Weights of a small GPT-style language model, trained from scratch on English Wikipedia.
Size: 16 layers, width 256, 4 heads of 64, MLP 768 GELU, vocabulary 2048, 11.8M parameters.
Architecture: no biases in attention or MLP, untied embeddings.
Training: a variant of SOAP for these matrices, 6594 steps.
Each number is 128 + 24 x the weight over its row's rms, rounded and kept within 0 to 255. Layers, rows and columns count from 0. Numbers have three digits each. The size before them is the row's rms in percent of the matrix's.

# v: layer 11 attention value, 256x256, rms 0.172, rows 224-255, columns 128-255
# o: layer 11 attention output (transposed), 256x256, rms 0.168, rows 224-255, columns 128-255
# up: layer 11 MLP up, 768x256, rms 0.178, rows 0-20, columns 128-255
# down: layer 11 MLP down (transposed), 768x256, rms 0.196, rows 0-19, columns 128-255
v224 097:084166085146116150114113132124172148111130146097138106119165120140112121141150121154134109125142109110157133106090143077116065125138115135143101164112117096132120137151084154159138122123115120130103128117143118113154133097132170115136106116120076163108141145109131136106066146148121159138181095128098114134111131170115143125095127122161091147115130128127140152099147092137105122137102
o224 097:147096130101164131120086135118094134146153136134116130132149086117118125103126083133094122178131111091075136138111137141126148093117153122144155147136117120104167121133125160123158098114124144157098112119121156115144124080147086112141138119145131118133177091147158128157156113069166127139131163126116086134151146126132063108129136188115117098112099137144133160129141127153144114109091
v225 104:093147148175104107105099139137159133134116117157140139104136121102090122095146094096112062149124122108149054131127135103156118141146135148102117102142130144190093100146078138100130121122118171155117112146156147134121143112126125117122120126134111143133114101081118110099116133093117125128152132130149136076126146106122134156172166130142105138123144142132093141039109104128149122115147
o225 101:100082098131133133159108148123150101139122145083146132110129138147172133084112127141138132100091137127066151086149128136096132112151081159134133157111132113149141141140147107118132096131103193141150115135117105117156111134140174102110150119082111117087132109154131121172109116129147122131126136129162097143104137065143129097114121120140096111121133117115105105176127166133124141116105
v226 091:089129131156179121084118149149145104134097139159127125113148150110125137139137124106110147123147098121127093128134114140144132115144166109139178121134135118101121134092093106154123110135128094132111112136093102111106104111128143157140080141156146131146139145150160131151165122078145133148171119082146109120115097120129132111119142145179095114100167148117106135128094116124111121130154
o226 092:103094158120103160118113104101166109082141082131135098150102105131136155178127168171116122150123113100139129082146124152148148118109119124115152133144158137164099105162120123126149142132132083133117131143195138093168122124135082148138130140125135150144112136094147118185122132151156145129102132130112181114114119140100146119133153156089184112138114100155137109093138137143145148133116
v227 098:066122117175117133105106128093150108129112124136128117143108127122120120150122153108106119147172146190094165104110139123107156118054141088141115156112130128156103121128075142101110167124091117124127126122161113151140125123127145118105122155114179053149106151135136167132164138126173131128114133101139136171173099143138130104126148099160133129106145151120102097127129132133124108113126
o227 095:123136110196110130119129100108161195112172115140181144125147154152120136154084097079139149117095116119098091145146101147110116175132128121134106157139121124127151092136134141112161131129156157159110113141116143119129121133112101157120135143113095124123085142131131100082151126123148142137152148090145110135133152106099110120105071154130091124158167100121144143115122130156156172147127
v228 098:155087109119125134070113121120143126120145129133130078159187124118111127141146117101124117108151114135170125122106116154107155128141097124121156090120101144137118118081133142161127116096107177159118069099109130123138098159121184122096158124143121106149105129108142116153152100081139139200125094134119116111101156138139153104138117109137165150140118111103116133137124125127114116107138
o228 090:067170135140119128148158147148115085167171133092143152145139088115089138114124121138153131127097117133143076151139135117110106167172123120136111150114134117089129128171128093156149170088139141146118159139140142151143127111117121109138117123096105139118126131139090143121190096166070121076155151105133148149114104147133075133155165100175115083157069102161106085122131145111121136155076
v229 099:156137148140121113143148155101120133168162123114141113194132118166143107091117139131142118153125140121128141164128144123127104114146167105102162106132134180114124129130167108104157146179127112100088170114096124131129120126133089159137066139092116163105138141175164166129149140144115142125130147179138130137120186144131121146150155098088142118149147139163157114132140085080091119073074
o229 092:108152149143081107147120152146141158109093137119083124126153111131139137132159144100152150107083084157131111151136088128127103123143145118135150114088115164106138174161132141122076110131121104170117137118100114123142156107165121121165148129112174172066113096116102146101135131132132151105125103129125102104125106135123125170123119115075173129144146091113127139099143097160168122136128
v230 106:129088141171146093158101131099133161119070132105121143129162124116115125143116123137109179134134129126097089122134151115145156114146137097155163122070124123174130143130164124121172155136128091142102160161116177109104102123116174155097161161144079129149102125153141104160094177142130159128161120151132119139146121141095150144131094177095111120077121165110134100122153124124129146144137
o230 099:100138173127129137083124157143158129163177162161127167097138141118115150114101132128135143116164112119165179128127101110081100128138145117085131116143162126145106108123159128132125113093076108118116094135129127086141162122156122159140141158137139095089168106138113142125112115093106157120129135145157183089162158124130151136099111120185145120113124108143129131137181064156128146132152
v231 104:102118104147146158137125128128117116115182127132103183138151122142106146173136147175098083103172143148115107100156120108122144163170092176135118107165109109166119128134123094077096154158158127182134132136103125168133155113129119127150125096135104147075137166174140093108103115091162114126124089157142118127138136160119115139096146136110123138087119095143134121170105129110144117094131
o231 097:149135094151121124165145096092111108100097149129113087074157106144140158109132142122075104118113104093137138128116134128101113115143137114116104121151128104084096154084107172134132130127060134142093182149173100121143112154129125182124101166163141141137139107132087127131158170122125120126170115148192117141109151114149073113128112103126168127137130157146128141162143131126175146124108
v232 099:119144100156145100102143118150151115116159157208172104088131108154157107111131125109139096095081126142129102124116174156152120175129087102140116147115113154132108118121147126145149138124150141129192111118127107143135115086112108109128116127154123101129098122103097147111130117130148147104108091131117089125164126155134106115100169113118104096154100088167158102124135153169057130120109
o232 096:123132154136090102113110144117125147139097076168114118129125152117108104126128086149085160104113132147169121108122109084157148103106120166116157143142114115161119138135147163145143150116143107117074156154123141141128133126118134128158126097141144131138158108166153139147126106120129117148129081147191123104118156178101116137125159112091117120129128138131122148114085167111140167128077
v233 101:148133125149143135140092109134154121133102129119183114106130181117118129096126145081097123096137097129125167155100103149132153099106167175133095109094143119130150121147107160119114161161129159106145106159138149151141146129093157099139133140097110150131146115115099128113143114105077145104130162097170152104124134135145145157181128115087129110148137094071098095145131096118102113136160
o233 097:090110143155113115119135143102153124111116122149130109150162136123098132167107125157160149140088135143133147112115110164129132148091156139135125144129144117147069131123108132095110094153183159117131131123144164102106166118130072102177165122096156125126127157161121136153122114110113128106156132070122140107126143125150132149131090102119124121122109146142130172136156114144194139113122
v234 094:134124139122108128108108109104145133111158149117087205064135146129101103114138132137147137109137131150118153146128107069139122111098130138097101155100140107150161153131145164153138145104142172118191088126108143098142121099080155141134105085161152158123128118097097133124098124143132093110131089142155147173110113129114112113170146130135086074093142135133141121122128161155176061117156
o234 091:116133156127161109168155094113119154115164071118125136123114103135122133123164123103092112104106111146108117128156114166110135081107108147143098068158132151148102121174127102106111120139137118171164145149159111141165114151150110124131126127104079107107156138176117093147099117107088096151132130112168140070143168119124151124116134153149138146089120086148130137109125108124122085133105
v235 107:100157141124099129134112113122152119126142136145126069105135122155116173162129144122146117134179128098141098121173144143097161146110148139103098135128149122143136145093130138106115148109121186175124144091124139122144129124119160166161144096119121094165102078148100121108087123100101140107164158118104140129186137095125103122104113094179076128133145177134133157129109127111130134126165
o235 100:088112136110204151078128151124110124103115145130170110154194109132105099117112171145159105126179143115115106124151162112095123118092129160136139121150103127148118135145146117098125111088124159073147113119165170157117135069147119156081104140118124099113121149102115104107134148118121146092113152149131089151083152122154162115124115138113137130110137079160137098131110148127123129096136
v236 101:120110086147135098129118118141139127144120117100130113127157148081130163123156149162117147123104088143108168168105111139117105080101104107112102139112097169085159108156160134127138089123101112122120122055149116157125164141127142164158133135133127184126114155091156175139140135174160153127148109157151121137093117111150072113133132103121145128120169136142095130126147124141118177158145
o236 094:163106112131127113123142128156130153115172132109112119152142149130147104130117129156114142120124113136137151140105086115106100166133181096122143098134088094118139115086100135135100129150106087094143145198095172123116081112132130098083106185115120106134138111161088078141148120129140141144148113132131161145187154141095142145107110144162162181116124153123108103132141124164137123110097
v237 102:094094159087140120125128167185160135144147121112124157160150085152124160111179126175173124180126127153130129102098154149118136107114127152121106135104089117153097105155126108096108140137128167111120068127102108162159154132130137122141115154108142125115104060118131149117125125098092119149157150143118163150126129077154142101101119143097069113147139137082112127131139133126084106110116
o237 092:103155102129140142117170132165133115121128124141132137138128108140160119137107103073135153148147122128132139094113108128102106129158149152098098107096119100154140108140087096136161126123106186114127137104138171141148098142135139105159165118132080116106148108106159119151116145182144161124103125116139120155092136140087142137162149139119119141134145158102096181133125124085100119124142
v238 096:090150126128144127121164127169129136124146143121095122093124101128148117171084121121149138155083123134126121137080130150122129145097122139122060122144182139121115068138126127112142124124125147090136111119161130113115128126138140057130101094116143165162080089167150116144159120162086132100113105121133135120123070102125075110106191130136144125120168122112103134174131147111122118127132
o238 088:129147119123127141152135123094148166111133119139164117146119144147108155136098121111101128121154149126132102161154121136139103160137117092144126159133129098186154125084127137127123108117106119122135142106158161109159141142135120125115136156126123161155147133113125110150119115137145142097123128137194114086143101128109121152140123113136114095114114160115093113125114158123099128124071
v239 098:108111081137065169113148104114114114130157158112101105121098142119127128130109137131142141134142131117139086118112107139147121158089110100150100120129118146099164142135116120122153130112124114107156172121108093155093133129134126149134093118118127157091118095122149127128093203103122146113112118112120125092121150127118098138121159091086103134148084149156106142100179161142164121093119
o239 092:135155118134123094090108127144082132109146110141110105155149149134098156109133078138079104096166134133171184128136150142136157132099084150132132087098159134113083153141104190161127133129163148163123171131107144133142136116116113140133101115111195183137156149116149142120130106142148165111108120138133128108091149154107139176091133116167115129162127132119109153133110143101133135141118
v240 102:142128148127112103128141147112117152137127125111129097139151156107118121114129176154139129142176149063091113122106117075132153153097159136133093111134122110157130079105124128154110102077182153161132127121119132112091128146127155094149079141123144118114136082152146114156142126157166119122094144097123146127126138107126137136122147144111151118160142178064116079143121113109140180128129
o240 092:092153105163134115136177094104141104116146134192131110135108124142125096160147129138095111135121119143148118137091113128120124143128112127100132152108176123095094094128137119114098109145114079130120119121152128140092129143195134160169143117153123139156090147153123155132118103087116151148111121115133157103122126118147138145127145165147147113137099093152110117147140163080126119123173
v241 099:130127137158139093126116151153143104106163146104117110148126123125138144129109190135151119099128146086103124124102131118112121109142138144144129141129121112177110160105129140149144156141122166127085130096114185096133136082145126150144122132108113165150136139162137154147145124099096131082129133156119118133095116113118133133071145141126171118081126106147154087097134070140108122110131
o241 088:135116168191118082121106112098112087116145096130110148091148174086121144092184135097108162093142095107117090118122131128091142151115110138107136126129090121153144144119143136118117101124079133109124129158137124126120160104124134128108152106140128137113105140135094105147134107167155102100183123098113119175138127137183129117127154107125125157174104113199142183117148147107143123122107
v242 105:158099109134117175117102167117164142090124124113108127122123112091136149121153114160081158207091118131099123107110152112167152164165116140122174105155136136081111133121145132131123152132131138149122130126136133141112135099133141172135138083103164113093152145128124112093112153140126039097118155153109139154148150091142133094151125109128114142156144105104127111129107113132165146159118
o242 099:115112123141176117130113100131107168144099150077120106110074115150160151146103106109137101148145095155160138115114161159104120117129118155146116132099129124174085156130130158128094123128158158071098150197140122121127100146143098098099113101133114113135110168175144140082122150114114181136099107091140130148133105138159133122127165123134179145086134138144113062097145141141154120116106
v243 105:122099153184139138100170110122161153131170112134113113153155133161106121164156133139145133125080084118086147144135103127135141114148134125158145152165131130116094071113136092178101095157159104108118133094098099147116129126121130156139135162121175159109115113094114129114093120154135145105130163119130124160162119121137125103157097132112149128112141121119121126139132146141136123190108
o243 096:149169117110097168125140151126128124127125122157146138087150111149130119133089104117131124152148094143106156110106123149102141142114106136102148099109128139097149140101100135127121103132116119095111153108147190120090122170122166073092122080147100144150103160136156134143135187108112138135119130145161167112139181133123157119118148095155127185065149079089169129148122113076099107089113
v244 099:083121133137128148146160097127112106102129143091125102101123109154097082107120157137158165164174131131148154102117099142068100120106137151118089148134103126115136141155104175105105170124126185156130149113115148130164140132106154136135174135121146122117124112081138171134105091121141108127125144113103122110112053103131083146184054084124098118104202108111106130131128139140091127162116
o244 095:154128090116161146116112158108123077146131122150101084105109115131139103097166132137154098137129100141155105135138158145096151217110100075103104092181102148170134149155108147121109151111112164152141094091141153117106124137136112088133141138151142102127122105168116072119126115134132121099092104093116150113147142136143151073089139151132138105087130175137165157152104118147144124082124
v245 110:137125139114143086135104118104127105157117088150089163154116155103096092159123169124120154104139142099146114152138123130166128143114165101173174126149132143076146120142140137144132143147157100082084146117119113122154115113139123124111112110090127128151133171137119191104111101118132168111114115116152106125088119141130138083141180121130114112124103150166124120126143119082115156120136
o245 103:146087121177087192092113089125146119101159088129098120104091137154117163141168105070152110123130104119098152135137100048102135169186119092139173130141117092130121140105113095078167132123137084115128108100141130127125134115136143133111149122148115117187161158110068126137104107115099148184138158124129124152156134144144112102132108129095179109136131104117162119102151124094114130129181
v246 110:123141161100091112141112144127136115118108143125118130084124194128133132147127152077150111181151145126123113191130124125140126163136116136139145118116154142123101138153116161151094140114131150096184158110121135123080159110172169100124163110114102092123163134081132136127139112081165129172116165127121145143173096171140165091142118139123119164151130109164164142108069122065181095123120
o246 099:111148123115114110134132138133117115142110097167155126165120137135146127095138174165120117122138155137174154124132104106172164108141112149151120113157116106125126086103136115109151120136189135151090113115130109184162160142161119099060130163123107110113137121143127121105132133101094128136126152138135134093111092169149101103127140110088116134133147117108137121110132081143156103162145
v247 101:152119101154094137102129108122118118142128150118130118082104138137165135152134110097132130099098121066127156096107165131117169133097135089100125135062136140138128097144097100119118140131116102146108145146114112114108110106131159157115150120088097152095139168146104130112156165130076100176117145129130158123131149091154140134172099148118116113115138159116080155095131148106089121117123
o247 096:121165151143155145137124155145139152137142094132080120173093110116153151107096112137160161155137146179098126119124110167124125125110111140152143130103102153132116125101132147141102127137122116164090097137100126063099148128149111110118156095069143102147114068110162198120136074165092145111155164135185132156149094162090143199138119131134106142083129140144128106133129133128091137102134
v248 102:098118169143127135091082138127114067138125113097091142103118137098138133086144174120130141118117150118090144117159114146126099140095142116154184126157110110150094123128131126173154130160108139161140193159101115144143148177099123122121127108106142131124106150094119127148155106180141205089155107138099111161122119097112104145147112189109171126126127100106123114117107114081138100132075
o248 094:134094098158130099152107139128174130129096144124091125127145116150139152127142127071100156123145134126144104111158111152086122133127118115131150111148110133100102113099130113154080094087126128111156195105106121138107104080162134100156125133140111121135103137172082149106136150122138114099127126116119108065133096151107156124130117120162137157093174111119106168155121091108070173084128
v249 106:116140141109125119144122133125166142129144110107112120113091143114160107125155099161136105110109104125108113166101150068162129133157098093127127158103154104103139160147138121110143127124123109151150104175104146073140134166112113129111154119104125143147123144142115132080096141119118108110125105142177156117146097185159159111138113139157122143103080149174122161121128143143108141130161
o249 099:143073137139140193112085129117109139163123115100137125129129137120113148140133080114100112134145167113145155151113152126133108141108129160133121071112117128146112119084123136173105112137146085132104106140154087128130139050154077140104130121122133116173159122130166163125141142136138098154098112164163106146153136078125119167135110111117167157071121144152117124097175081158123102127092
v250 097:169150129133130139165067148131135163145086133104157122114134151082150127161101108158165119136157099139184091089126155108132126132121118128144105152130149148115138121120103106087181153096144123138148108128125170110146143162145152108141147114116098107092123147113104156105083120146144154114139107101102149118104110140100088129106112131141094141103130112136108195095124103111110143175103
o250 095:092108145158145131153119140090141119179156068123142076142097110150140125094137132125101087134101150137079154161122094122148144150127167132131141150128113111150103134138161143150156173156159075103113139122131129136123096081129138127118137118188136131146164123146147052117146161156139111127144154113126104108112124129090134105135122132087115117112126115101121118134080076191110151104118
v251 103:157093128149125140154100122141152082138123115122102131135158132116094117088076133089128120116160168132140112147114092132157141152120093130089117146093132142169129126162118170122099146107086140147125113097100153112112134114153149166136148100123091123148094170126116152170138166111118154147133190124151091145131133079143137111138111143120105129147121108099120090137147148098098089159119
o251 096:123141153142102151127095118164153152104153131129152208104163145121127124142055093098115133125140108105082123104135116158142123165107144128111108109164122158106094174136122129106175086152092162132117123080079084116119157101118150131112110123171186123113123140158154116111117098169123118143123175132129133113111066148096147128115114141073137110118137144110088127113148134151132163140126
v252 106:118130167125127155095176162112118161094166093166136101102145105139125071142124090116158118139102147138170135124148120134126130157117126160141123147101141138086126079126154123100092100096155130136170136108143147139112106114158125102128111102135173156144153131116150103160166115089136118147124133131104168118103100148151111128152147139118132146126149139078150116073134125149139143158158
o252 095:121144139091145114106148137142108145109120124146142113078106098116147110133137131126145119122151119112136148162118128139138136144163102170129150136099110157144111050126127127124113122150134122110132120086113096080112133110132125166131130169091103126096124192098164109124146144140148110144118098073109094117154158173140111144152153143154140104125080103164139113149123138146138123154103
v253 099:121095089097115093124121156072171134131130114148122158147136072126130136115128110083107132088137091111159131120111109131120120156134095122108139135153102136085136078159125134104132150102120147120113115102135151104116099110112121112173091105132165145134108098070107133125161135129200179118098120121134140098155093117107161137101132150149132139132178089119067162187104153096118147107113
o253 094:142168118166116096114091094181129124103143133103166090125103140142148103159137131123130180161142155172141171097136164159115115159096132114124105124153131084114159139107107109194155078115163083122184130144156111157095103144120153150147120146143106114136132142144112119126117133088106139133147135116099139144170144130184101096176131157114152125089083159097156080120114137139127131147116
v254 106:116134117132157166162104127132109124142141157094102116097144138114120127135122097168136132119143119108129133131170142148145115132116124135087121158089132151116147157163111117142164088120113145129138125144104099153103136107131105143119145095115133168139154160177090130111106151106098118132159090133136172123096128117115157139128075140144137101086161134112135133114146097160119137133132
o254 096:135158121132130155121113153077103153149144146131080119148152101111185130130075113098113119174140143153090136127149129156124142109098159117135126077090074123126170148133148152133129160176166155168166148124150148119165127116124137148074107125115107094133140131092151157116125104079173154129133113175125106114143106140112123127124134114154099120144093118114121172137147150118104115137113
v255 096:159115147066108131096151122140086104102159127156179090135108125095122136162132140152136131142103171165125152090106140167154127093142150137157137060150159146155118104125151125144083104128102154140103095133132139122112150164068119116099150145119149090177135138095151093191131123130113134128166135167110149111088130151155121116139127121131106103118164138090089128174122133118139138063154
o255 089:156121115141123127135140150127153097142149113098104139119156136122103115122138117109140118121066097119144093154112105117116141146073103118120094181118102117140153075127097100116110130121138149123139145157138192145098143164122146113107116132107119155092111114120169149129137111136132111128102097138109125121138108094154102165158103102151137156120147130131099111114113113117142156164126
up0 099:123126124119170133135082114073107096107147144113115118120138123137181184115084151080108128110088135148145123162120136123127128131091112123161119132084155093136090170061117131109134167130121113134110147136132138100087127092125164116168104121142166118138097150107159140103082167114194174112106134098141108085124179132130134161158133121133158160160140107129142117113109151125094099138158
down0 102:119108152124127132144108146147123131125136102156132120117118146181100102131150112142133153131132132093151136083111113100101104136107133152108133117124137141167131151146073123163110141084123127063146143110145130108136147154135148126107108147089185139103135120145154143121152146083124102151142139081105134110161115125097172135151129111113163136148107124168123127119111144115126106069146
up1 108:154096086079114113122141151118144107174111147122115133156166120114109082091121136115118135130119159133117175137146113090108152128103099156148147154118109101155136143108095111157119140146123143126163113151129152110160139117131179114153154102141133106108153127125126136150100112139188151144157147176143116154115164123138136092134104157117128181089083138123116101120176087114139154121166
down1 107:125117142134130091094089150145141124128102139143165125144166121114120141147097158117122102144117110106098106158175125179150118171112186155112121123117167110083136127132154141114084129080164171107124125127080095105115104168133139133146124149066113097140126135166142130138097116140092119119111116122115129143168111119146133093178165094108140107150113171123135136119128119126148143145100
up2 105:130110141099126133072129120133146136151178115130113088089078120134153125099150162139087115123103126156127139141107146135101109135103070188108144132126084125180105155133143119157142154107130098119112125106100145135113132136139121158148118087160096091152108171158165150121111138086133172146097173165111102146148118127159117077123127123155105149098137147123157134155184109123133126118162
down2 106:115141129151116128193141116125147100148149163132131090148137106096184124087126085134128157138143140118129112155140127133164158131172131091146139117081152102077089156109126137107126128143109177129188114102111096119134089086131109115085097112099134154121142143135127126134148092109136189111132115135180162127123168104165173141152158114147125117073122122160127130124139135134120118140114
up3 102:127158150097114153149136114134147124155117110144098162085156143107106131100091124158140098141135136135134094153138113132142108171141132150125125124086068122105112170113114154094113105111098113129146081143151145147151207138174154087145187067143130128100176123163156101145134107139131121153164144130072110136139114121107164130118120151120168130139153126162095123111108124160123103153110
down3 108:104171131146140080126106154138103110101121134158121170072131093164100123157154113100107123181159158088186108145128070121133142109120114130129161169135165121126129135149106175144118147129143143110132112129159101143154145106156115136137098149108098162150169109087151151136118104136137104166139132163113123141101082169117153105124134124137102155122127136115143132106126103154141143137097
up4 099:140146161143132206091147133138142137131148088139150100128156125142130121134150065159143154127137118139121110138113086151120179129086093135120135152134116122147093132128111117098101116142129143130108119061144094122146127158100154120140099083138141126167143109136150151152127111121152154116186155107136082127130111110126133088095116135095132120154099139095139131153155133142174110111140
down4 096:124093121131132130136149118137123124115121131099093168112135142095149172091109140117142114107114165127069151131141138155113124143155112152136094104137127139093126159164100142132142124120115086104133167141110171133137115136153105163147110154107110130113150118120149112099126123068162133122133126151148102135112188150148081156116122145146125139142160110143126125129083124108152132136083
up5 095:117119127133150130120121104116136137155123122119130137145133145136123114145165118114138152093152132160137115127161160123099065106092105137125135117173143118157147119111130181205149131162100121143146122121112141158149107105140082147123131087119140152125109150151103157097112158120135109154164110105144089113172131126123117100117096094137112094100065133162150128186159171091137103168111
down5 094:175156133124160063121075107145118142151140135142127088116153110103113114085103084148153106154140125140125139129117114080124137095127104130138146122128083110156130077137134152095138141139171130149112103113100110163134129167106162116144101141144113103082119128181135150145175134163150095111091090090112150114125145112162139158137119124135140108146114126135090109103126113149098150122114
up6 114:157116103139126115171115130147077115155156142124154123101142107130155156113168137078076098127124105096124120142164112158103111129157147130151135119139104153125142132148063100116130173157095121121185151141133132104133097143118138134111106132097082133132148140134128103133160111125094114101121130119118126118077178155172143138139143139140132139164113122123123134120108144082097103130103
down6 101:136136111112116108118143098134180140122110128143132112124154177117121140165112190147096158135088144142135095173108133120077161126162119121142128148123146125101113097104170134131146100099120145143083140102111091145114118117114134149137162120143126154154107177114126157071100155173160106109172124129168133151122115105124074174108120075096148114119077140107127124128112141133128128109127
up7 098:104169119166170138094117153068130102118144137121152163111115139122118096137150123125100079120112120162104153136138127130149094139115073110112123125191119117134143112126156078107153082129169147139153157093096172132140125136165123083107121119121112161103098144156143119141164130110099118131131114143114090122101107175110124174115128122077152125187165144104125156121118149143147113133146
down7 095:102091147084105134142156105133122134106134106160082094159118133139150167137135153104165174114106183099114115119165134098157120147120122133119110114103163148136137131103117128105105151105139112135148140147131116134149104115120077132138089160133119101101114152119095077138112096124115141137137141155139153180150140123133144162141135129153100146085085099173187155139103109105106126122100
up8 092:120098110097134117148154164106087123142144163117131097111131127097140101110121095152085097125160135125100111106139097151113159127096134168094120148138137145141130090083102136123137170132160120111126115139101126164102132109104109087098130122154122143117148146133125126110153124113154098100074119056165125129094099139152107084133078127118163105123140119134112129109169115128166152117129
down8 087:157163143129103144157126126111153143115100142127189113106144112185130134113149147134139157110112129135130073124176124108141153114133101146130127118118095072129119148120081110140135116105118140134141131131127094141120159135131132130141155149146127087082179132153153076106122143140134111155137148081105170133125162143117137142175179114132095143131197154086113097116135074113112076097144
up9 092:122149120119121189152138118168124144109155105148147119168129107148141134140163132145143098141110128122084151112134126158141134142120152125112133146139145148176151141147186132115111133106089138122193111084142172136159128133127138132085138165125157173147175118136129098127096108165141129125086114108139133134118160104083208117128110172125102145128097164171087109153108129149135122133157
down9 106:139119114119163087128166130106113137131119115113103175109138134083136120117147099147141132111132105116119118137175127167112075133136143176106162131109122142098137140137138088132127122115144130092102129106128110147103067126140136114151123136132088180185146168132118105167116147119088130125154139105137128092125144089157132104109085095127116194127085100155129138140126157126171139147173
up10 100:131138130090146134090147140149127090125129161114105137132145151138111088111087140163138113089076137121123124131130114129092169143165073153157110154144083145089137094141126149115118134136145165111126121119126157103151117158168138094156095117122156131128162121142077122129130109118115102126156106130139163101095177094100147178152126089123166133133131117102158135125125090081123110090109
down10 094:134135088093060144142154121137132134106144125128152111125150111122096190148162126120126121166133076127114187117118139164159139144095129106121147173091110130161111159120161141132154121105100156124094159107117120124140121114128123153106136148081131152121121126124145154142149130082099148130155148119120097116130104116110100132113143113142104103121150161160113129130114116152131134131130
up11 087:118148105114116099160117123143123113175133126139179130181133142161147163157106100083112099119167140137112156135111133159120108120124143112148139102119126162140108131102138159112153156131124130119159119088112161112156126098148106118113142118128144126165120112109138132164125171157111112117152111160115116153118092118117197089129209108095148134086125157135137131148111154118154074153137
down11 075:152141172132136140130135125135118127135162129132100098115106168105128110102104086213098135117103103111136188105121132166157093139085124163121109160086150148125138094124165071130157087126146071159117130118142117109141139146114163125122105137131130080112136088135176074088127149060152126165133110103159102079115140092085156093121123148104095133131120150135157101082122160135157142122160
up12 108:126162139153169130144092130144135133140099140180106155134112120117108122120169144132152130115119184146120163098110112139099159102130157176131121136075134117092117123136088125094157159157101098143064152116151134118121116096091144146113127088162098128125122084117108161150146101108114107144167087104167071146128126128130100127131118129139145160160119100152104120116138129105166162132102
down12 106:072105069101149143150154093088126122171136130139141114104117146103149122126126153125120098145127148144067139124130115088146143139128146096133108127119112114159146115147148133107120093097128150093137169098117085125113159120167064124100153123135143113142125121109160101116140161183166118087112099098116156125134118179129133129140141093097097117119121182124155129152127123134081117091134
up13 100:103140123157147144132119098103127160120117110137132073121131135124137118146122111117137107120158103134110141128143172155148095136151171122119145153183145128111093111119144148106173154133126106132158110118171161124071159098125129144174133151133118115116110117106118132106112125130161125064128188109117140136115118105151169099096123135065095124154120118128118135123120119107130136133147
down13 097:137142110085142099160104139190153126122116120114089136127113128131192135113137135153168168125116063146060121162151137102149120124112131101172170150112145117128120111114181116096096147113190081160144130144136117147116092139143148146108148086095088126143173115119105125123057122143163095130131176165129106090145140139092110158142136126113163128128128114109141134110117172131140118138125
up14 107:160188124145092105136091123105101138143076105116145131144132152098105144121161148161102133161131127116153138088111083122130178107132120153136103151135105121119117126158147179134146165100106100130115092123101153112115098125105121119166126135137122128161148141142099135146164138115089115115100141108153171161138116140121114104221152117106134143123151147130125109112153140113111096116166
down14 115:123102130112155143097133098133107175126153132115134143116140100140126116082147115113137104154154175105107175109131163146126124124111104126132165124136145110133159129169039128097100163139121126132158117097125146160145115150111177102108122137123102116182141125149185091091132129087120142112158120169126150126126128109133159091133124078118140099150123113153098139141147095132113116127135
up15 092:120121137147123164102107109119124118110140123124139135112121130153129166171136158127150156156113118126153098148087118105151146117099152123107121133102148115119115091107151098143132133112148095115132127149105138123123122149146165102080101179114105081145126169126130143148120121172129147172104110176118124126143145180150123166146061101154105159121129124114115149179107143084068089128174
down15 090:157116145122141096113096103114123126111095089112092107123122124145171110125141079140084079138096123154117135127157137128122125123127131148120131144144118132106113136104131162097153100170085109124108176169119153127123109123130124101138140093091150112134176092125181122078183151097118098116165132119093114116102121150103150111165130132075136132131101102103134121136122144132107114099148
up16 090:152145135148116138132170156143155135127169113115141131133101136130103119090148164121180103093142100140125121142131129089155135124129109107172160109094119121137148143169148111128129148133111184150117129069131144129155063142132149124140068148124133136110164146131124128132141119135121126128127073144158135135101112114130139061134110124099136097130135133161103116146142149094143117098100
down16 092:094121108125159163131114104127089114161082122101105112138183116129131163103125119156095173109151147139138170131095142185117112127138156145082152106141147159131140130113088131141116123152151101128135093164113157126138133157173136106149146114134149131142115093162102133171134112119132158095158162112114126110165125186096142156125089150123164174160085117162142096134114106122129137129132
up17 097:143160135143143129100139114148126133155150097155120113142138145134135156096163089128138166130134177092140161147127143135138129074067065122106160134126172103130127131152141093112104136104137092139102111123151148118150122101125102125118116138139122094127158118124111140166135137067147159141115102147156128143066096136150102135134133135101145097158107140101106125155127117124124111130114
down17 096:074115124157134103123147148107133106086135127120156155172109140108152133153096061135128100135138145130134111158125139134082129178129160160137105150165070147118147092105095135137137120127120143151130148153143160142076118108124119136147122118128138133102088163133120165133130114175142123092072146121099158111125145126111119133069116175152089155144128125129110139094132168115117126114149
up18 101:137139134127171084157134132123107131119122126167127122134128164110112116151123104114114133111109170148132167134130091123091164131176145103117105160160116163165160081106139178130133107095106115138141174105104148160133125113169170092134144161173097091164109116115095143120140121106092125143128130118142092107128091112111099101094143122094160139108109094069142161099163153106132145124130
down18 100:156149156156093126097136160116092151111090102080119156172149080127144123078123161165180075128113151097142116122134136104094122152112123170126150181121131109125106124088130124128122124111150147134149134094114130098120139113102087136108057103126152113168137105099102109138111119124126130114097122124134137142144112130137144129100164093144153135114126128174121098122124069099151129098118
up19 092:084163129134124166143114092104106106119088148134140113122072146150144095116161171127139131166111117070127129130126106123118094149114150146153122105157141112074101121116099147131088112130140078106158140125129136170151178134134122156124080108120158134156136108140109144172132147100124152152121126125140105117157161146134119128108125119113122092089170127091109136131145076078170140124145
down19 094:153120138115122107107167152166134110142147096120141112130143100142101155127200153139126147135106112167096143127101166128120118071115122175087095152075135125109111141116110095127116142147169166118093117141129119135121113127179126144122107108165117102096129122135171136130090081148118078114119145148153157126151126123152069110111131156156135159102110114130150134112158137142150117138115
up20 104:105096123158115145110126103156147125140120123099092149174130191142068139135142187116135116137119122133123121133186111090143137127125161088133133146142128151155156133098074109148132154188118122088114102155141159113140119094090146131141122102163110135076141105116141084107102168119160141094142135089122116157133121116123138106088127118150186128142103109131174129117133099129125141148154